Weights of a small GPT-style language model, trained from scratch on English Wikipedia: 425M tokens.
Each number is 128 + 32 x the weight over its row's rms, rounded and kept within 0 to 255. Layers, rows and columns count from 0. Numbers have three digits each. The size before them is the row's rms in percent of the matrix's.

# layer 2 MLP down, 384x1536, rms 0.0362, rows 263-362, columns 64-127
108:103150115141122122135138113061106126108113117143101105185143074114184145107110106117132040119137144100087075107100141150080044184148078113156080105150091145143135091178090138075080116186101127
099:127195128073115106155156133118114107129096129116104107159142082104071157079129139136126097118141130088091087117133125136153184149076079167129127117115083085132170142107108143089094143113094129
098:145115117119120106102118076156093084147127077154159094104126153122104111105109110110106122135101102141083072094170095115176107090087102193138154140107139105143087151107134118074099096122115121
095:112085171099141165128192125134160131156113195135070138145142138102072110134144161117155034115099185163118129160159132117152056212106112160151144178125145118130124126135102121147138178164138125
085:182124082127122105122111098129134131148147142092116158111110176149119145196117105090131111183132135117202180119093089129154114127142136172166192149094144081100126097058125100163186144096126086
111:127064119119105129122185148105113145175135219121078074156173107120144119144117140101164124107145133106113091095130159134118145209074043112102098089110145148112049136127124099110083077110145152
090:125100158156133149131112139157128139130136125172145124080150144178053137125065148145120111153134133127099143150136008116188163077088107061150109158138113093141102126141118124147116147156096109
102:139117158196154148152122140188107141108182085135086173044148151132103119124133139162146188143157064104133153103122067133170119145095185128118122123165142110131140151060155062169147137116108196
101:163180117148138132140165137183135110115144082139187194128184106123181105118150150133124167118138114113162150143117096130163111167167178132077138105152172123134111170131148148202191150102122082
096:165138177099121143097101111139085085118107114085055133108144147096000118100106154097150236104161098130130108115154182114149145149121127137089153128099105122125102147126138125092135103144148153
108:111149105044130050140183114140126092126132116137134086200102087122105147145157154117156163104140202126133101124118190098088115122078098022118119118099103132146093105151140105094116138128101149
104:154146095100129080165178170131160124147042035068029151036084131110185105201154137060059106116123131149172185192094090152077144087162154167106099116134178214105116181148170049208120148136125121
098:129155149100145149140136166152172074164186083101131136125103098080153139098142123135111072180109107106150128123181172107080054092147140159146121113140191167175155097098182096157154148167121170
100:128146124097132064120137129139155127159097165121139145123181131090161122123130111124103082124127199160157160114101223134115155092179173203096121157112169180141125168159189038139139165094184140
095:144132141109113052145130161087120107105150159132116120074140058112129136126087123119089084139126101131108149151115070118098108090089140120151104103107122123058140100138071127125068141148107151
098:168137137164152133120089147125145135128134059192145170090188115144142144132131138126113152165123155133154180168133036121171196165110169137120135148151155168149173139130168129159147221128150134
099:108069164179112157078139134160135107120088181132152175124097115150105108079124129136121102140162155168121181128144139114066151142118131129124123129132128179163165136112155098161176095155102125
099:123170075137133106152180126102119111159147160106154080067152099171123141079147118127114129130130103119136135079063043143115177153138105081110126141125101148123170125189150113105106135081085142
099:150130105108147181099088115113140111145131117084160155074090145116034146147130131126106090156126146132132168158135038084163116131110119171148091121127181156128151143132106094112146084103118121
101:164116159133136132143139128126106119147128119177091084127130170116149114144154133113094148125143087105174139156111145142191127197167110154107160119164213172125138136111157144128103080094141109
094:153117141115113143192114130147114136143134108069111134093116144086162121129150126100146131114123106144173127149149080106064173133078100072109141148125103134071123114158142136126104089119154172
104:095116150172136097096120109073085106122134139100093111082191083182117074114109102158136083144148112144105122119097049135081120107191070086147085121138100093107105093158137124091094071168121146
086:156147134070120148175158127171140104147146060085181148128065109150103130109144111146114159129165141128132125156098132128108069112192168137186155134097170120158166104048120131138129114156141139
095:160101156123154183089086112165137175202134066110168140145152143104126177150109126153142086174146096165139129156127103140099177151142152148168185124103117154138152144094142170102111211102137176
102:142157147144153130130115155146122172111141134128083132101113142110047114124101162115141145058159120191122126119155096144120143131071154147168124146122173158162142076073138132119127183069135151
110:101121116082145094066137071140115087106127089156192105130118042145109172099096086146126146113139163098096111102146098092152102134103135074111154126099088072113132112139137090102099201105095160
098:128117105169163114102115123123131142084137172162140168103158123160008166142134152130130228151127133132154137164149062139135148090111155130157160143138137176131116139035127175092128124161142154
096:110162137113122148178086166121124147128080108093129136107187125106207105118115114105120051080108140126108130114117088206190163182079217151098109168145179134179161103144148103130089168088137169
104:163167143148128115118100140129130118149150201169119167129151147155161138106134109149134086158156188140157174205128140169121125194127139160171087164121180094147135130160139123138134199191126109
090:128110192111147152109146157153118143123064143114105128178167140104188223151099134147130124153114093112162128119158211128119152147138107063139197134169131127096150177134129164166133139121157122
093:153132115130118111148102140119143161138132149044063124154068151111222097125143130127148137091132114141114097085169118175057143112110104170164126135126129131128162098129097108173085161101139093
106:120167108089108142073153089154129113117123122103142093163202075154070144116129102127112032136109134132102108108166144149216166053152091101168115101088108148119071122069146122119102138191123124
105:146150088105129106207143094123143103113099085132047154113116161128000132112135123122102186101115090127153176144140083097116120087129120196112131100089150142168166116114153190164141120117114108
099:139150114132135128175159137087107179134146099105127164054189089074115145148122147150117179110110148145130145176088080145079126140119190067158168154116128146081181103160112149190137215148145149
095:127212095124125115102170145154110077095129126173206157156137059109183182148130124169159107171124096119127107163122166155153111107106126091140117104128154113117043156181028085106129116106161143
088:164177126107153132149152070121163106167098175108117125075165107115145073175097129121113162147131165143154155112109108121203083165172079097121126117135127126142099141176183153178093069063136150
095:116038081123105091143156129175138145120144108140120132089190083154083143144148117146114089132096133137137163151107126080103103105166122176120120146109201115113104107125109062102122155143109138
098:106148093105123142116145122124156108122128138126092141121093115138165156125129126137127189128114035111074096115144153106127098169097078148067174121150105094127104161176174106100100070169090075
102:118142069157111165156141154137140166131164183074135140082131184113075184155134139163139237101114085186127149130153115170242130118099152108129138140130125131109164113172161165158123105090153126
096:117124117121113115077140095175094131132154165166138073147159094131165183123098116103136115187139138158093123158099148137168120136146091096108130147125124110094082124190142108121138187099130099
102:130093054121111126136151108162155051101221180127113129080196084125180100146092098122132217127135110127121129176083119082185147070100155084099113110135143155107072114195075153123129055187154116
118:116137113108102038088148109109136129116120160105153087126163082143147108126100110103107075140107066127086111084149135136119069062149113125219129121116090129114114100126127089115116167074109115
088:159082095049125105078182148145159076172119163163125134145130178132219125164156138090108163090136168130145139114094159124231087151179119140150122113096165140162140118121160094142163128127117115
100:159079142107164175135111137178121092089054136123105134183184123112136139127080144166151081163113129134160150096184150114166171093187126147150131130172097121144134125118121124150148058086084178
095:138118048061142149098139123106129111143119150111085137101131081153105171153102140101100064098162165128106122132150098109122145159096097147124161116084116174098104143109177084100159086057134168
094:140171128138148148145104162152112156124144104134126176078209141093096152119140156146122143146136134147121135159101234124145129208058178161070182116154158125120152137127220156159153210074134167
092:127091108145156091155096144101103114086047072120140120157138115138036144080121143122116097128095151135112109088123146097121105108114069112105128149124089147095125108162119080116103155070083112
097:076164105133129128140142071131090107131154135119147136084158106117039162133101120140140157117109129117115139119126104128040122071093135137121155124125132172122144121124138115096133172097138120
107:093083127132107155146154090106090103126140096123143089128163089144118103129102119148111191132110132122121105110151131098147155082088136063144130087108132143114144134108105176118131157102110147
102:159148091155108122144123117155135110134160124119132148238101134148149150139107106124106112215148164086183163153133072138105098073123162107125169115135128143167113155157136104161159200085126169
092:131188109100101153136085127149165142142097095103125119190123105122057091121143112128139184131085118120109112181121209123041141141134123150093109145094168131133132100069136166137108138136083090
099:100152131125130136118122139165147133154169138127100170135146122140156142107126160106138054135118150126163157194129132171130098143140214128105136146180157167162110126146144149162099130118144137
114:165146160082100094126184109097118062145128105170114072136126059114153123113092101147170070116107122129080117120096233131082114114089078085149100117147094109102139114092086161079084162129130086
104:178088136123142167110166104154085138126155107165147115174157087147079166098123115166144162071100162128138169110175138138146170156079123146158129142094143120119101165135085169119083146157105159
099:097109130095124179105113133147140136129074171147199131081104131156110109144150154156120149114158103081150128129149090120120189166117170147117125134181126095126134143105179143148138097114162150
092:105155135132173093100204142128082078094087059152082131128126126109105155125145116142111092124136114156124128123149102109090171120132211101037148145090128136102144109133147150175147134120102101
098:110214141130173125162177129085135146199186086109146187187176163128109116193154136147143127109124120134132143107101164094067070149074139136162142089115168117111181115161101105158146112108103208
098:101097139162140154150063129139156116114157117134122159099113138108178147131099148090108177141120022142149135121124090120125134078144100140115119147094168182166164160040175074179208000088183150
097:101132129179132121182083139101158199129130111108071128118101155130144077177165137120112204101098118097115105148116126138074080229140163145114168105143091145155078153128142133136128121082125111
102:174127091127133112159128124098120126120075216196102130115093144144150167086130118142114074073135162112119118112172102114068057168125141174133074122134107118184153132142104045175107077116110123
103:135079140171083144136181120129124184096131117139093126057141144116142084093090115097130092160113110154100127096166093096106131104214074154161116098083147093118078077113102124072129119126140140
095:090053122151142147114208098119150175071093143184172154140094202130131119060091111157133049126123122131109137099111103147100132135222117144076172113151111097139153101091092196124179080207134120
097:130166127145133120119045064137117134111135158185066137034184115157193150158136134144157011154184047144147126169102048142150157115148096089121143122136143179114114146134138074088121114109131071
095:100118155132136134071144112076082096054117127117034129180090118171145118046114124141134176124097030112103128101135071123102095133165100133159124144149140054120099151138143190118145190125120117
102:138170192090110122112141130084102053106157178117139091088104069122213087026080138130157157163141136117102115066173182146139114122150090136075104120139100155145122090156054140105102130166136120
105:110130106169101134119112108078111102072126115142169101099120100153109137074113149124143095073140119120083060104134154104137098121043102129108128139071091144126088148141129101085083122146117137
107:104145086165135128108128142118104119097116127136161093068115120104118132106106152110156097106109214112114127116157048144169213150076102122110075090124076122122118184160097118085117181125090125
093:115108098114099160155127155122126132169152096155150123159148070149077094110151123113148134096124096168101141092137148166126155115123149100174095102148141146123164125051051137077116146108135093
094:072139147197134094132111130147098103088086077099151138150153115148103096097112127135100137103114102167091109157110093127103164123091133071126116107083127143118117144168139120111102218119088195
093:132096088156145105078093123164164120169142218135117118101074162165172104142168156126130218113152112134149123122107166111111139068126127112112129132150133121150140192097140088110160104047175131
094:157156139126160143192139169094116176133126148219164136188164177164174175152128157124120104099127120139134139093148170144186223147148078128126160138110159180164148125087159208150153061137151123
095:119099147087104154141126107087085076151124113187135117150125059135114180108162129145159153118154171121079097101114129158101197071131058135105088142125109142109113097143115096059077153171103120
092:108062142117132134116091088162164105118176136089100133166081131147156076113127108134073049150166136146087115128136094157147135198115084172125100075125156127181203176175105170156143143141120112
097:140111155128131101068145188094114065097135152095120139178157167116089165133164121169132111139085129144133148150131216163129124025175166089157154135125124128147145158149114121186112149177120131
099:093220143151140166124134131135158112128148095088094094126107144153144108105090120166107039130126063101118085099118138061123131141137112070085179140109094136068109164084124145151085090115100125
092:133123123157107110025138151120136166138137170142119126115101107097079134140168145126137190068112115132168128147133117178116090101189141080101128144109121152141078090094109143095119123201120129
090:056151137106142156131098151131112129146118114102139139148132154084014204103110132114163173075106159158099123162150221109119107148093125103109093199091114086117109087099140187130104098102164186
095:139102172082160116163088127110147077108098065125108111108146109121095181082078121174125157134112106119107118138146168139125091110141082104114136118155093134139150140189117081077099068218094098
100:121150159113129185086075101114139127144149109141153125106124111137100178136165160143092190109114146128145112174140104136162099161113137184140070119140134150189144143127099149112132119081127113
098:154131126130108099122111115096123148130124200120088107193114141118167091158095108132078160136137131127119106104105096069161119115070131130177113125090120117153126149208143139119148131138153116
104:128085138143140160119153144125133129076074159140071141160069097154153101088122137118077180150135176135144165148125149132155088138164128121131115150113149092173111164162158146158166141150135151
109:103185206089135109117069153154112076140155085145192102120152067158158141098124126149147095145169109103115119122113119096090154104132118085096119142146125103151112084105103141102081140132099132
098:150163163116118118143108081121070078124117159135115146153093122131214142139089112131133117179157108066092131125099144112112130086143126058108097127122126100090154068177100107109096000132121124
094:172052150070131087134155122124165093125087156106133133174132088152161120158124156120145143121138201162155122151122154101150094152157071077147117122155145147166124169168091157099117122129141130
090:144046152139156130100098125112131159113059145149168115133148157137113166130160156174156151112113162131088096165148176138117105088099118077083118102162094119146119169063118059111100084127145204
095:072122098192121134082155128158123201138132070160087124083129134163057140108140130153106255138088140159156124144094095120234107136171156095098118131123133160108138120156116078145160195153110140
097:093126158142155135179134133173140108127104114141177108163083092092084167173117123142100102119109126146109086117093162125146117157152105072113159097109134137147138159106114161094107228100117111
099:162171106114115151127185119131174159110109099128187153125148127167125231162104128131160130112157121168158166149123135095157173168147131097141111117127133114146148106211126184172135144117139090
097:122158121092142122129094130154115132146161150124162181255146095138172127111140093147136095193106186169125152074102199152147117082144132153118121120158134169148088096134059113157117077143106156
094:127169087070145076172118185125115127124103102148124139129158110103122148135105121155129135168070104138148111135131113147091141107131129086103172138139140125171171180110119127155161127141128100
100:146153152165141187119156119118155130134179124129140149076121105120117094085150136158142062103134116125153132155118038148199076211158144086128108125124133121159126147113118088129172124186105109
116:135147136138139191161108166151122178167134155112132181166141173144171155156187154137149084114157136107175175152134167178110099177131181167121124142130158163119159148132144027161150124151148059
098:133176165172158076145183125137130130137147158060126120176120172134142131154146139161102221105104115115125118102140255141198211124142184184097130097176137144122137137130105105098143062123181098
111:103111152117079164142142117081076127095149155156102085160108100147155111090125101105124144103112110127084070071113139097087175140104105077118118108108112140075078082073089081080102135146099161
095:147178194129122167180117123123153132102177153125064085129117121145080112156172144177106192140092109158103103140119129092150203117120113078119144130088093124115132100142153160104164048095150114
097:164193137137156112141148165108118135093164114203129154146189137117070139103156122136152138120123120100181154149111110157150108141144176158159073091164140137138159110122143107146133143197129109
105:169161127191135136150112107146106169125125121088180135121147202122098097146155130129164172156128172119145154125094024113098116155144162152168119145140130142156125138056127207112146128138117187
094:088170069113141182135130163123119107135175152094075171096115144167139074175105117126132118134105117095141118086129193134140140091130120131151125087103134121150133152169072117115114168115155125
093:160146141137123118148127149098140164095125091130102127165108109162183181122132130104134111139121076174149114107121052136185069116159118150131131119125136170133139121153060136132099106155094133
099:086159145113153142163152150101151159136101104147137143176122150136111159111094126128162117162155134160130145094133160182097156210140111120172095079114108083099087116168104146137117149110136147